From a checkpoint of a small transformer trained on Wikipedia: LayerNorm before each block, 280M tokens.
Each number is 500 + 40 x the weight over its row's rms, rounded and kept within 0 to 999. Layers, rows and columns count from 0. Numbers have three digits each. The size before them is the row's rms in percent of the matrix's.

# layer 8 MLP down, 448x1792, rms 0.0411, rows 0-124, columns 784-895
098:451446449457558402497461513492592486558537542503458531545467531474443521515475449473465497491428443540437497454507452509504545517483478484567531478450499468506449493449489467497517443511545532438481530556481532447477436562388479464462519511519541545494592484534482471455500505483438492511539474503530511463524469468535520480496500431514
103:475488517551448486430529527581477529502465477485521445489434460496429496469495452491469479474427502518501543450419501481490427503523504484554479499510521497502489492420511502588518499511483504482525529531506481473487520517491491506553527451483492490497498574521541492470498581433503544507537489577556512512505426415450468411496477455434
102:579534524448504519444458493430536562498455630567464541487560534540532430426548486500570443570477528537531526495457493511505557470526479459452510490502533490631522574500512486553502473517538490477486517504496487492542498407578537460556463522496477514476551455524461529503560457501536458434478501489459436500449573554507453549476590494473
100:471467537500504554499520552478405574554500494503510469387485450491480442474518494564494563488511533467399571520553551472516510431483536418495471560548443535489501536511593532513460472378459471433460473507497541510462488520458447460512455600445507584571427609501522526557547482453498517446535532498455476524509546501460564441449481546553
100:468431486450500521536514518502434337514553526500552505466468486509518469547437426472496554517501477512534522556528504551512535398483564440466566453532445494504517441505477551576510480438520473500534499516471508472493476430530397466443464519542514471511495577490503457509516489541450508463534546472416615537444490544501519433511452571537
100:526457476486478529480465465555521477457514502417478568473467503490425501459507465501504439491485471499540468532467537514482524516449516429485505479488462450463578464504530526548473502520444472509456433480422448441528482461494485521424476470451522457522466475478514528546484505563465499523519585516459426576509537492558448466461421617459
096:475554547542521497440544459457560502508497438507546448469507510476488431448516508457529544516535529522556530456499504463548481495506474443471467509487522447504543562535500499537521548545564519480473501440521553482501547513499493473452510518466461406493464511590448540434413514535493459565529514434538521489496509534558525496430567543469
100:475449450513559483455517460573469517539495535478530475500578521495571480529519541530552460497502474528504521516514524507555517480513456525538489529478558455504543451474537465509481499541485461492507534463548493404546532505553521571467522502443391491493530541576584537469519477551475513494482491500538471506521431426461549526506403498512
097:438480456519503472521430502427540459560506492470461487477492518499525506461514552442573533457472563530551491538462483515487499502467541504539458522567466465580444540471521514531538493483599485520540483534487513537518521461425453477515507532517528532522440462495496476466390463442574508460506503551517475557507566448513491499488513480524
102:490500547502495462463549492537564442530452499432519463535506492491518538498457530495391489484572472597536483534597479478506506549575453483481550503595490469506519471482517522486505531465502439530522502558567544599530499514529450581513491524458503504464562513495426558520539449475530481511506428524551502607556501540434504508549472575477
101:540537528485491472465515492542495492540554516503447503495508479489512577533476519482517530431529532461542537492518512497502514539421453520454504524471514469553566486512525507484553525468420488451519521458492561541500547534493452503433583510465562437482515516510515518464457496518464462463529549442505477525513487494460465501533515453540
101:549528534553417503480541510457455498532471509515563540587525526507457554491510523490426508482472482470542513421530484480569452504493487517540523445492561532511493477526476529507428484502485461497523499497465560546509511476472488460505541455526582416466508477495509491465492427530474496458478522544529495507515457515494462469571495469470
096:449496498481536518417477564465463515534500507525467535449505445445458503497562479492547557409502474610486501509510477483507512536490576491472458513521474533520517455467487413549463457531497517479517409461538490503339533511501484487522535539508464513430416513450477506475486479446514542466511531529533511459540505486462392517516514479478
099:500490538480548606515448557511481466492577527543561545519526530492505525534509504609444464469520523509515427499486487517504429494482610470493445541510504516550510588515540525503487542545525486518468519496517545587497510447486487553539579504493530567557460538479481502561435483489517571478513545464485528434509519411488425542496497492497
099:450507523585541474517483442471515437408514535527505505454463523560531512531433484469501485479513540433523484520522557515464496426520523498560515467485534467455484468507446479501537461546516446471469470528537532508451474446503470489494478488560500477492508471489463504531548507471476532495502491474510472463454497554536455503534497469471
096:561525495457502512469502526458519490508516484487513426450522469556523503538531581454465472476503534448498530473529466530531527427553528465468544496459433546492574473394568571492437469450497511512496462483522539554515423538497493503528428486488517527445466492467493560467495518545475528543530493436548511402516546504502527455448549572538
099:503467506511560495518518559471517443505509507560486459438515397524557488457594518461478521457479435488455517505485539558521494445513454487550511504482548461531530489435527459443489465475525535528391445506421511444493508494524447512541477517486413558529557549532548481457537469482479534536491479537551498505475513478537530515469531464533
103:569508455447522499488480449455512461538518488493484495526494553536483453481542435442484520520420461490528519561503562445499523470546456543510449455484507500516540451517522502522532457593491458494485580517525493557486500430461502475485489464522486492533497550443478577529574506477501529465511499477495493437550434513478455466545522523471
098:583553538490606487471467456462473445473537539554542444521455490452514446571495536482448522520546500493522562459500505458501562424487477497502484487604473474557514570546472473491443567481593514486501496497490532455540520505427493457486458477507477464518500439501491560487517501497504417473467520490522525422519507453505470441433468565544
102:473474493502528422474452546480469442515548437482498467557527554499466483426457501444522461515519566508436489548537498544534543483497501502487537491528446423466530480492525481503532404529441498507535535460491538436541428470391499462528521510484496465447525490486556540552515511487551479464497512484538507496404451484494479540544530429487
101:534482483502421570437478457473453442499528408517485491503496488557532467483516440497527560572520511553468488519458452482537592513497521502479519477490484518502546571519511444467528455507543480468480479458540572441511486524495479485505522520488519535464426479536560522554568510502539467449557492484430504474527478473490462484511509480431
098:481589531506434483473514435539503435484611491542546521419493436458494375550494480510486539468484531510533513550482427535449577524489467513457520438547499448510437464577459469437515497474494444465547492497496505547504485608438480533454471495534498512457501500467544499527428494498467456570548491531485591477513519475532509542437465504451
099:516507496513528509469487473441543468461478538485458402568503526513420478461470562531489557477528512528485489526542572550493556502515502445491496493506497486529482519406486431488525525532466496536478457530528493529535557426511534534445485498615475467496512399475529564506560484555570450526477473550534480494496478518502557483477495466536
103:535525524495589514511510553475482424487517438511584535435444559516475511438542515463444431563472469453394527556492450429523457444494514491479515503499509504541478479483511552491514452538457498509496548532443539483534506510485536563517526457492505480512495482626429514443491493405467516590498545463468499501500499499537511488507445468530
100:452539447511510471439497511540521467532445558410480460578475491393451593466475551494493533491532543471533496515546468544545454505467438476476483488440547507512534575469522436483515492498448512412614423515519422508613518489549505497529490516464470531516480465537539435502492446498506523527493540450453545490476497536485537540506498437482
101:535486457434528463488502471398571486523477521529555533501560514437441455485552515563513505574509598518497532454512487567478482525529442521463540462557425458429449530510483490503495538512555499494479536446485552501498491522602469476479508477501505474542441425576530492510482444427471497513617490514545525496499433499463515435521456527451
097:453486534554471558529433544601447457527500474577523503488501501519512490542463456501528469482453482471527528500502547434514481473462581537529463502574441567470549524546508538535529492520502459421453535582495479428478485543548487505500496478421479463509524496499562492427549498483534448560459510454540529460517491539495549559467483577485
102:530585491517522506518506480486503556512469478552511549425460467476415443464547509507502478466574415463494483461460495454422457451517463461475475507430511522470457449458457567524504408443480556435519549478579543561530451444479529503479492449446528505509563509490447562495471511482488524536524490384540541480500469474485515524537570501477
096:496502574480514480354479437486437433563460464470443513500493526549536496490486465492441518483458553573449569589526431512472547542504516554495426526495533492528512544565462504489515512508478426455559480510478480490501501465502471532504486524535526437435516466529536478496572520488496461489439526551469459516460533580456483462498516470434
096:539514496458493470503510436452621501499540487492438519526500536546486521500519488497501476543525500517493544523475532496514612564483510484463508439466483496484520500467530514505497518506534451563544508492483444482511516518491435474494392472550527556414476484552532505528522461526460537576513492483558485505469467486448505446472428570513
098:507538540531508520564542404550427466450494517503439453487480480527507444512483482510377527450509438460497464531450469449573493508526546436457457556610516488481522533512502416544476511480431547432513475547480495568488420544514515551460582507490530423482532486505446528501537539438516448519527514515510487485465565502467519510477519551498
099:533499497518436454479470553525490424480529559483484498469530512563511478493546436534521535449471544539509449450451548526501442450447484509500476496494564471449490564451494451529503553483491491489508486565500482480492486482544474458477453526480541479468571413555506532567512525454553538529568468490431554533477503420496508486488509525484
099:506506493515523479546486440525505442536512437463477464460514531504501424530520469530476516598477432447435551474443438523469508529474511518527490552566476482446517487474495492487534458468501517490604534511561486548523450433412475482495479444518493519440513486532482476590537470520594485533469505518501497530434496527414511482449470505516
098:411540503493541493463493470431480462430535457473536424476472574546495492509500500436459504408541515496436517478548482481519544480448571482481520447448540528472500445514514468481488521482512480553453471480609531506506452452531464449511570532523516534487470525512477490524482543468487511527518472519461483592503464541515441547574455498532
100:525396504482504533526512525463454507462576528516473532473514490493515549509465541467464519504465474494453427550490493517510503456532408409514469466493515467467566465473537541453513438559490517542467506497485465472502488544532484508576466568425437461510519519545448531473464459525548537487474587517459562538491520475511481477488497459463
102:555415481504484504452499530565519533469473555514536468519475529530448490470524493474494464506486442507451484553479549459509497559542494459543550491429500496528563477512528491459549566492489493506528553466469502449468485499561450442451465496470567465549469534534494485459510519391516534495550493492524576498525543533536518447499514484391
096:529478513576514475504480499454541464502457560534472425461537498411471497499434497518494481481457463505464447540473530479479471529488460492460442480513505473444539512536458496512555509453476549429513488493484444570466469544473429499484567473450586466506446467411447466530473485488562479473549532517569543495488553522486534464448518534502
096:502507490490510538467459494515532529557507435504504502460484428540475542492504481580506531475432559402474546527523539499471550497469507507494508439479517549509428564478544453478500411537517510451435510393509536483546462503443454515447480511463579543446512462464555496474528516473532486513554504470538459513554459511561446518431512435562
102:485516430527519503532514432543458498503553497468494591422477537528582533458445456474462463533502508515541468499469537548518446522487499425437448574523516474505488515556578526512475472516494537468514516544544508481529428427453518521548486529451556492470500430477549486464494578504452549468484537512519549437508494572547546541566448605578
105:526551472519414525588484527433474529509572466539535494468419463566552481486490545433527516521509561526515505512485471475481512533511398503491571527533509531543519520520462499474561545512565548507521522438465468554554467459454453480458554482435457548498467511492489459506471514438525473526461457463575536495503477495578446488454600482433
100:525508485502551533443471457504542542478513443495528523452506517487477461568447437492501465449512532473527498528588560469565502493480543474524447432507490458497563506453460562535447480489426463553480426522483486468540471545547489446428475475578517489543493556500500514483551489524474471541425460594487542521558490561479457472470478522504
097:455478553483506428443540523535473521509433496454575505528518574462509488490533513517515583511506522536495471480538590606476488531546472535391559422481513525502467455462549431423539532487528491479426553480425539404468463437564502530479555511543607408510515495571525469524506525551488492452461536477509589513550448430552593524542506496535
104:444459575514417481460506493463431466487562559513457556490498485455545464476591477535510552604580519405502574506498448491530443485448555530446459477469510439544496486500507469427488523513482502529537579529549545493487569433505436461548500514533487460501483472509482531474441495508493531520561492519524499478493499513505553470593449493545
100:485494523503540482436489486465580545496484473553482506476496497533511458591479492490497489450562522545557488529540463438474431461556485525445517508532506538561512551448491469493500540449469516434514464572529511495512512532543517491570448542471484487531508520593459504543504459465492502520512543460477507512441577462556441472463442450461
100:520548510472498507414511479504517457440489512561496436529451523468532524507489526466558519435479538526471457556575481511516502504507463582560570429447512525461532468490523485482559492568510560504438498534458503502512459501515532444568448465474488506539467450483435506440576479547442548480477370500495552518458450469496555512490507516500
098:497458465513546508494542391545508480576463454501427489591480446483504533473512469549481455453516459529593522502474533431444567495514546543457540521521499436455466443468505507572552392567431494519517545525559445528555466523539482458523479471510560494515522562473543526542464477475515500525474463430470430487538452498538438531520503517486
103:412518481475539467404509461519460502517495457474482508478550507501514525489469575525512482479471542524491553460503530466504476503489429504460437471537521520503501474442540525480473504494471526516538492452512456403553626541473498517518499542510541529542468530580387494518485561464506529535459456460413537467536500478514448496531539478516
097:409466547494559476408471451436467480459521513525507555486518510559532456547486506501501493465526565553437471484491509443518482532502541515493509473456478476412530510510506465559539471493509528517434494592468466497561424481512530516509533486430538427505509487486505460519453467559518537573414553454500494503507518456449544419481429494464
101:561501471497522464549446431499487466556529487488495474480525433451437471528517581447480520479470502434495526468546525471446490561508488495506521490496515528458545521492491467577510503535461514583423511465478462465478468500515495538528447519516545411449549460539429519472482441486543516487542457485480508542456567461574535469475473405505
104:547417514517494477457486518516509513526481464515537538438456456495429428490494516426523460521513468487441568412491430480555466516477560433526452511345506525494559567470563545557515527497526523439536426449496511468522470476447508473533424494512560475533504411536480472527504521488412557510511468551555482511512504581513562461480494513497
102:475436488502466539417496518519455508449497505522502538483501509529447499537571525491453493488558487518473470506458434545520446493549443477541514499547482603531451505525490536595469465516508485549457504473447491504487426570524454563606502472451475489471470513558540456543456527496496513535468574514561447502477417497554555448456523493495
100:515572491448447379546480439495480572497483481483574495537503467495477425503478538509553566510501509480498489464538535468509436551509502508493473495523465521571517511502552545526542531542451494505461524446501406553484435454545511530448501473487538439472523477501443536434525457528549537504443530534545554543477473493482512463503457507505
099:591439515530496511527480490473507522527494471584458567492497496488458540444535509528479475481495575494542447467472511498523528505519420556551521517528441468532531525477442537470410511546483540488527490517492444525552523407491476511442549498486525497542488470478400536507443479547497492528540473469475539509513513501501487459521481583465
097:517442517488425483442544554512519558462454492444442494509546476505519490478538478568443412533407574511479523488461489537519462545476480486458536530497484456478510508542412469484479479508489503511512517503434458515542545544487539519469525493517515514511440478520525593449530502539536497572531527556540461452379421483511453517480562473475
099:429522496541521536505445526523527525514551506490522550454479539512521580568532569525455426446481493535518538542480491487488536524514497500487459471502508420495538527482452570490502514519545483520502500432510523497491451451502509489563482533469471532487564504508555551471505515475511498540460496466512516506473534498484530487486450515440
099:529475504517493541467517467488489486420517486530527534478518471550520496496459480482531537474512535523439485563462474470577533494466489459518434496473569500481570448519456478496400406499481482477497385610498487487526490486403501445464529497527501593434447515614415514529513515373499464488449433518523582486482564412506507507480507511500
101:503430507527469500440525537434421473469461515512406570458531505509495448430521483505539572412533478569514497519489558460560474487482533476525483551370523497470519495500527394490529493570475511561469528493415548508534458534454501466527591613557433409486532516476489468531498484483531435505533550497485447493563486542559515437531481506496
102:590519482483558503466526507426472542478469475470541491419516502528437494507590458469454521523541540524486538530509580488465517541539512562478559492477505477504456475507471531502505461503517497531480501502534500470479428450498446544540473449497530483536506477547479490489441521507494426516570481535491463496446458479522524475534550562487
100:536525521469536397426469587491502507551480476528527437483440456504501545507441539509469457445486470521452496497512484519499483522547521492455475525505523470491546510554470561438411515481462465575534559524513470451490467543536515560482433496519500479498510501513501568538447512436500521517444485536560537478459529504425414468533443528509
095:413411531506442502432501568526425439554507513523524503472414571508584526478528500483456464547529484465445451502433482552462497471491529554505508416466509543424433526515484492536480494529516419556540582556529483492527497525539546493519529527530567514484482496490568601497545520494467492464490473441464509487550501555568481450521487485604
097:544511508478495548387580490453545444543477449448473519445432541489522442512503435461481537495514532449496512463488430487522494492465484425544506443524538556509529572417484496504496489487505546468494542534446609514469485526514492505489487502517434527553512505442534545551528473482482495442535418500476554504496542499475524443514428555480
100:475457510474542492512429417520463520505473467441517486543542412529543420492490503488408494479481478469517510423532508502452493526478501580464563561489490522537522451532505490503478562452512427485552448543533547467469498508456516472469447464416470473473486469518540429503527465463505507576466582530517504543553534511535531559495472508494
098:554471521511484461520547529462504506415526499504456522507485512466478468430479494565543513485522521458551439497503516513565489523480489547495507493483477499550453511456498481477507581539530566503517505546492459480496534510478509505499506549496522453566527514532545477519517503495509590525509492468433443414479441502564454523474524479520
100:502507518507506481569497451491498432449490451438468368490495550511530544493518526466430520429532519477570470482437429494500477498447498484537592490440486501465534511559513509503471524466553523496539525525528544446572498480470563543514465544567524485458511532489468565521479517452505503424443464492500474453588532516553452511515495491514
098:493551510434510484468498592537557425446547603508541490469510531496477535497572463481529431517508474479512514491467474493514465559509470556457524495493488460422492503527475542511496593505575536506509454489448487438528475515501478464478439515514594435467467561494523497428464453445480509539485561506480398505467517537462457486488542488499
102:514476476474491458560483569485486493494530497527538413521493443505574510449495485524476508467479441521529515527477557470540476505523454533472499518523522462459436438548526494526483537477526493456545574519458543488536486493525598470531437530528586519499508439487504526427490498532480445535564504498480555485513435485548463511509452459529
100:538501474481523521524472475471472550523518458467498501526456500395457458518554528480433490499414500533443457571503475480522449496485547441567495503552486542483497563578446470450486538510517499502508423537557450505474464459486513481572537538550580489497477543526475445485468427521522499419510464491413496511431484536494485526412461513478
103:504519535459429549540448490521500497569471470509503543466566468495552440533592530476560594562545482581523403445495512522539442479455491450538497483537494432482493482509480525468472541508486536496524475535459432483535473463532508461567493466502502436478524466465427511474439482486443462517500498516532494444526509488493417529494505607421
101:449467504501557556433459493556507486499464499465497525539567602504479573539453531428537423495481549499542523431473536524446499498486482461476434494543479547541463555450547560580441514485457535538457555601482443457498553506507472443467552524476565450508513530461474486483481559476486517445470454521442517449574518536500445502466492470492
101:467502507468574465536495457491443567451475536534499553468501454479454525416550530398502563487532522435450551380482550578445451448492547557507558509445500514479456457524546585480544469533486469484463538486459535517489449419465525480463506458503588459471602488499495506501463508495428506520542488523426443484508513506454591529506465575473
099:467496572514415460502487507527495503553528428480532488457548543487501540464513527446478459482499510499510582564559443484486514477508507513521565476502525477524549528478484495564537481464562476477502526463460433506521421479514512495527404494462599531497565485583540520497516505536472464468450561517551566556471484498494500513515510460535
102:520470571500511463482557402521476494423486442412441478438485489517534499516568499506531520525480412479514430447519417536494509506461492529522486495461403472502503525492487529472534516488454458581551515481445497504491534497545501488558444506392493502433551439502468531442548447470451536469505491473511501489483495497443592499537477503537
096:523461455562501446465519474535510506542460479601538468489498533538553505491482571424517516469489515463481486432482495502493499535504520525487516452503489466522484517484587512485469439513461510514468511570488510484502444502582498516579463493518527495514435533509517490513509535476531445536566501469464542432575500439515518459458434552533
096:564435521491439534533539519457538426464480525489512419472465393475500456475565540440490499478409542486511478471499484548516462562572373518582466463551516504483424457474418537502472534479573535449558515504531491536487462475514443495529472496468481499548513542529501558557466481491567522471482496540481457391459515461532479397482552449448
101:445469539528500548545505466492556553573485453473580474446477397487520510477564515448485509433494460508583475479487560527423537440560455457481476496521527480504506470509486533515452520518495552555417483441509525439543520454456465408533496549569507511452456512488567603542493521427478479480558443468479473522478495521527550472520514577428
107:465483512540556549543551481499460518540457525504462470464471486535451478553419444544499508487593441518541485529461480541488434450506499446451477502501536483454542471523481509446467469459545491415564490513441493536521514518474481530498479491508449491528456403478452397513482608486566517559494524449445386555430496523486483473504525548496
099:479514516466373478445550440451488559439551519494446519481480559509501472504389516456482478509549532478475536502500489460517468492523532503494434503550512475578491489493516423522472501412507543506458566535464498522535421551570521480476488504396432466517553520527514396388439469543541507513537516518558490480407494531522445497523484509482
099:452543483481494503457453455477486537494490529494544514435441383468511515456445471481510518500511503496529514425469506542493528503490533470452528419565511528481484463606503442497539519553590443488396526427506533451524465504472452588585534546461459514491539488493478480447544482533557541558487464497488473537542467511512565483439513508492
100:495483601506546517519559601537517525507530606536516530447479495525521521506487482536447485520476394477514466469488496488517502431468514515490534467513501504481550445537448490580566535483465461497478475518583501463530476533488503528517482595564421518483547459477453462516525428485569441562555423482524528536514481494486488410488488561518
099:473501512465447493555500524519445542518455488521410444492489473539471493487512533518495504490467479475540468520579465453442488433527460547467482459418444522462480531443508472482455499466523471499512453490476533493505502484505486510495441488508569569462580486512566558545510524444543469566441477506511479460467579599511509523483478481518
097:517454501466540490416444487485548463461465537424521513525545466476500510555509524494498485472520549481528507507518491553483485505501526607487489432519488489458586512469468533521452454469565505508544477503506534498469485527465484529560536578446511472582409540482498480503428506470457503525443525438539514493446566527503468455544513534569
096:474530447538433471443567549526494490500505506537564545500485398508473550533526558448519508580466462476470501523536452525495523534487521481586505481491498493474558489400548538527574469460500476586402550522461474503541478550523459552485494519431488538528488511541537542498511516504486524574509511528523472488539421461513534589515507510457
101:465471413551499522459542467473519472533481579440494544577525558468466570515479482478443397523452519509517507504483523497524540440504502455585501492501405444474525518539431548455493493470517574514516480431558514421525497481517529548506470509515511549477534515539476505484482461449522514515509489444424523543486489451514453480479578606532
103:494616510512518516576522520469461473504462492461419510505490516479536472536493460445489501445518482513515533526468496488583457488535524531578421483416463524457405556467491455450570556533521472487466496478508520498531480451578487463528524461563531566434495494488534522511492465535541499531398492425504514489512510497504528569456530544497
101:491497545559494532548571447570575431483522456448475482491466591419460506494501414529515472467468453455587547460525502501527513465497471496551524518499544496486485485460540537489451521501540474489444473468456450461504495442473411561474473505473481450465517536481525487483540546489482543501476433553575523516441489517522483481470441363520
098:503443513517489401505455514445565494460493502495503518480492518569551461506601510527453516486459444508568442508522541520500431481483490545461536457438477464430496511517532490517542482514519505517490549507495550531579550466473499434495462494471503434391616528501433506482533461477493494594490529508491473528530540456525502489497487570473
100:502470471482514525484528575539536506488512549460496500472511482544506510476537468478495519447511394531516511505518428578487470444556474479494506527478523484479557526520492548558468530469467553566460483505432540520556409511523513486430509584498540524449518504531427528560459466429434440468486532498536493536494512522441554519418567512544
100:515468503492472451506508491466539508492550535516503508498433495488481558505493465541540495505489561485538502496536477521560533489529442530395489477488533469548501482480609508461547514478525494464508492414530456473415493446484482509462472558533517531514438528523463468570535511544488478460544562416583496532482443530532464560477574468495
099:491536524506595546442495521450545514484492494507492491443463514447531470541461460418555483482516539508533548491548511549491527516504514514518515478432545477455515461403512489542523514587466496477506525418571460469467544510534562473501483511568554461489508508476494486498483558514505487549534524515478523479507484579420492549516527498505
101:565547486438505473586455532503557579559540512429479514490508520515493552507449485509507461468513517514443553497503547569487552550509530524537490540454481465489458536523565512494559481533542535540505467501515613539497497485525498508540523475490528484506507479621498492478468477497501478469514470435514576466511475521471497495447477516450
100:536489514508484497506485508514546481523508501471438504516550551451523439564474523512448443519548465469562489541483499482501511486470547539510489547468501428575493521531496492535460485499454502512472499406560526479449515500547461489403480474489479484444443486485546468554523523490509468498476436498521494507516461402498482540541456472477
098:480506505526463553523462517495486507513456471410518597495491517508504494518478549608483466519470473528526444460558491418483524501493438496411437481499509495431446472494472531525485462448466447480520494435518516531428601460505519450554542475490454510516514407493502485464545556488435487407519533492492496487517553491430556429586469494529
101:496533548484545559527496541527504499510549438514461557467466509492460438457556518515486520604576523492453533494561526442482509512481520371465457504462470453504533477442498498525529508528531570493510569511431482451492558472530458529532510475503447566561456437454453511501455505472569514474515470519544538494484463526491492475518502558496
098:517508476487426492474507495493520506467587463481558530487528540491520496467468498500515499406514485524534544486511517461536494500491464471512370504520523434491433455514524450475474477486496502541520486495540547503519499504520493495462524483465510513451479454467514483512527553504504572512552485491502511428447500568486468448447501495550
102:492511468566516540468515511502523469477493537497494514549572478542511552472489573438460548494500542478495430525464543444565485424466487503497517512575385584488619528416493563522511578482467546488485437541537507518498547457512527440465519478548493500469490505497524533496523486517473459503402466554453519518492501426470485508509492458538
101:467478453487497501424515528511444502539419518541552409494485486409494477526460561515532449477495451513545506494438525478469528475424459469538525539537528524545519460498523468527478488568530473514537582538553517476547446461527532533471489461467451540479545534576460438481562429516536474487539523545504496421566456488461535412506528576465
098:557528493498532462389448522500511438494449538432526528552481476547476544543481525533507505503491519495497509523422484504507491527550476441415427501579546477504411510516504515471531528421429501471496495513487492485485476437597443519426511520435491505510511521454533509509528498480535470475493432506506499493513423498476515506524437470549
098:448447465497469540576452591466480495530572418481442527471519469553458512541499535523488445413592523480544571456507488503493529629500511538488517518464463444530535475535539516584458510567529540525548488439548487463542495434537494480518521434543497556508495456439491506489482545556533476505447474505519513530434526498550450504422500529453
100:513414582543564427461453498487465535495466564402470510538546521444487487457524477476456484449479477517526490549501580471407593527528467563476464488487466549509490508501497542498531434484454537500468543516528537500427497514534493438513500478526449569547496539475517513464595492453461482511460514511512499532466419501490457458473473467485
103:563467474547470461454454431442414544532460528560524501503448516499437498481523487516475439452602452517451522509548481485430467524557471548535468486494455521494479507613408510540495455515485424483510478473484530363517548459476475547510574491504462506458529533472464451439439512483541436571520500452479498516534438452467440485463502542480
099:577493509507566493450554461528458475472434537419442485517549534419472556489532489511503537508526501466442521446505424497577564446519534455459541495401521503448478524485439544508424582536527468577483546446506517475549526486494521495452565470479484412469485515561505463536500403439481537577529529490454523508529516529539563491500489496493
098:506545499510506518448531515444501502469482482493472447511503512442592497456466473463503512527466534477479534534488469461512434453435542552461481559559523515494519479473491492480479512566511469470453531509487478535514491544512514445485490429529438483528516516517473560517486509445537512417499504486489494495493480534493482462401517487574
094:485487544574499578493518497453525450422500460514514525521502497395535540525456508441499497481432529558503504547423439526447533450487431438556451474438469479474520511444513571416418555450528500547515478489502489511444490606411496498458505478522480502513469504458517482454497533485442518519513512521463529473504490469599550466565449503464
099:509546534481548441498603531550470555489486436503539482447475468458484419465465479454471523542458500478519546579501485509412557432543558492461574496480545544497503538503499475492396532453392462529465550453438479529497550488476547492554478518575496516533474487502422542454501476475529560495429509551600492555478473442488483506449477511554
102:532492549484497459498509462455460454498489515467496448535531491497499453459543495498451423505530488474548474554506508466476501531458475492494438539473531473539564459566516543508482524490517510500494412523495480475466549466548436535524551491550450501546575501462521531536536533493581538494480485499513487536515519498499472465480497499430
098:536469482493507563590470477549535490502482490478490555493473427448497496518492625447479543462511474508480496476503529502532502526564483488512490515453542418545503485487501448526494485551503452424504546525410537504509432510582578449602525528503505546562538415468484519461548493557454471460503500504480447481466512423537503416485578490431
100:545513466470510508466496449473510566577475506528515493479562457554490492486514465569532512602472433517505423519496490560509532416546542512484474513502450464498517466418474519491523481507579469523503506572447518444509532499516470479506508572523486532543461483461495534523548482563515498538524518500619445523541571451539517472458507502485
099:520454496501504499504546465500466483500512494505403478553517504509500414518572543499490427529543489507455509449520550526550494527511480452537624529499506481529514513526509500531491480534417455434515506502522508474493522527381522489511443524453488468531473428496432504431539529527453537482485569517439500515467455520471460491429501471494
098:509509525475492513407498515494495509450542431512560456456493479475518593488572519463459509495484515497493571417480482490517477526506476437506543435495507528502510544445540466499572439476502542536492628505508517527514503532451495444472538495523517452510553536545508411517444431446464565515437528472460473497561428480486470485421565524497
101:419483581482471488473507552531511516508448451496529545477545499474560516493533523507512456478479520501500466452467521481456533509544452489501492454529558467532478542498509458609503461482590470470564575499531512524515489495552482549550582528515530520517491517474497464471497526559548543502483541505488513510539517428524525466492504491474
100:521419545505531480572493475489488501460517474435471478491482449536473463446500481463526549511558428552492566509462422531509497459550426489524471469570443500483538500473502434452433416470427460530534459450484533539544466453533504500558494466452535495597546500469464462474515484508496572532598550482492554539484544518520549520462559515480
102:441567487517462528546527503445489474477492475531512411451477451578481530522529541491496526439413476502527507541518520514419502518498530539536550490473452502525456494463520488421498557479524531522446489491496528496604548518492487536470460491530521531525485454535462507450553592469427482601542505521549449509509564554490564524499502527612
097:473497448515551521504485509451521485519482505520526449501542534496529524488507449446464508479485525509474530535532524472546524418601486439507552517471513495517505489501514496509559513482554466438548510475479450435535478510459466510484515503558506461463495444571522592493543486601502488535449428486509491491432530452476527556510489504512
102:469483533443485474528556518479491545500488496457497461462505422530496506438554455529486519430453460411495492496396491577501463465471523466526423484478504533501461426538487512444488492458504497454499459531483561521455432445526458526488498501484510464546451469492470557526456444490479497494545438511516548489512493563524577541428501572515
102:498507512560458501535478511459498458518495495533518569478470514538448544481494477524453488437512539497467400487515535545532529533481554515489559498462461543476478426486505605467486534445457527519431537530477445506462473473518535529495504486494567500463548490520491526522490527494500506535531537371456518484520531467530442566459535435530
099:485535485502469496469503493382467452511462475510518508487515521405550503553467536519570488584495514483517434554526495421482485494510537487455505439520590501507453491476478466492505497453480507499526533492517456434544518491489518478612460414484522494446479527444551453475515491460473541469489480543501482467439509510487467609487510481497
100:471588505487466520526553473492505516469524514590496518465527459479521497506519519477566503440585469524514533479522515503560515495519453512522510494511480487511465450518466471413504469422511549502446483543515422495496486485522547445451467434498499499430469493553464522462467570563470483529539597519424445503515537501533477525449528530534
101:492557541513547543455441480548422605431523469492511453482461559451503552530505501502491462525576570468551519464460526507478498476461428404547559558509508503545498459513476478438481514560575539510475564508454487562510498495531474498565421502447431502610537554554514496511548425492467492469475567438528447489461521401469458466589469521463
101:447473462517464513480572505524484537490541538543565534481580505493463536499422512483498518500498373469511510475528501494527487469517506483457500469550508545529485483548506520511515477497483516453512432575447504532560532422528511495437503501579531460628476503488533491478476535498537563564523512480470434513445462528533511424449477517478
096:520507483463542557457551511533467502477550501476517482466509506472494485493464490490543521519493476508485518508433517435504480503562522542489520523474497479487547397431513569465465490530461492487525452531529493529550583371530463480493488604486481424420471499492499488504530490532536465441533436481457514495481485534450503539483472544502
101:547540491530486466461447484434513499487461454502486574465473499552490469489504497535491562465507521509507482567477478454496491503508484548473533536461476492558484486563481482474480503413503542634516480492566536478510526419521468501525474543507485529482544574501511477534510527446434472499505461444522516527498455515494465531485458541558
100:535503561529468579581537560505511534526478493459589504559473469428458510565495481440535535499574483453463478568449523535523479528498513517493482485483483506455507452555468461509502504426512535515480454523496539526553417534498486467469578491542523496460532507493456464469530511497487459514504502502491482489568541456547423490450440476493
101:490486543509525462477510582432495549534430413480520482533471445507475520479405514527496474487496501478530493453507572503443513471526563547519433524418504507527484540549502476549433525406469477462512485427534560464463475523547407447519517504549393490557588410480499578509524493465559456539468477456515544480517506491498518489547498531494
098:533491498523469524509575529474456442477496509473513512465512495489494482478506495496492580494524481436443469495483458453475481464562457433475453478550568551475493495536486465465471472452507564444462570436523491559521499470502489514538533471463490576556549479542567499502514455406495468445517488494498502518565544454508493504503527465483
097:590482549519518466503521472446454502556515512518463478471498481509498425518498601511556455478429497495520405587503475478464517556530470490508476514487468514482475471512477485511614519440484520532486474446455483526495571504482499575478529481542448514472560500531450481516463521536477579476447504561536516483488488501435540458498490515557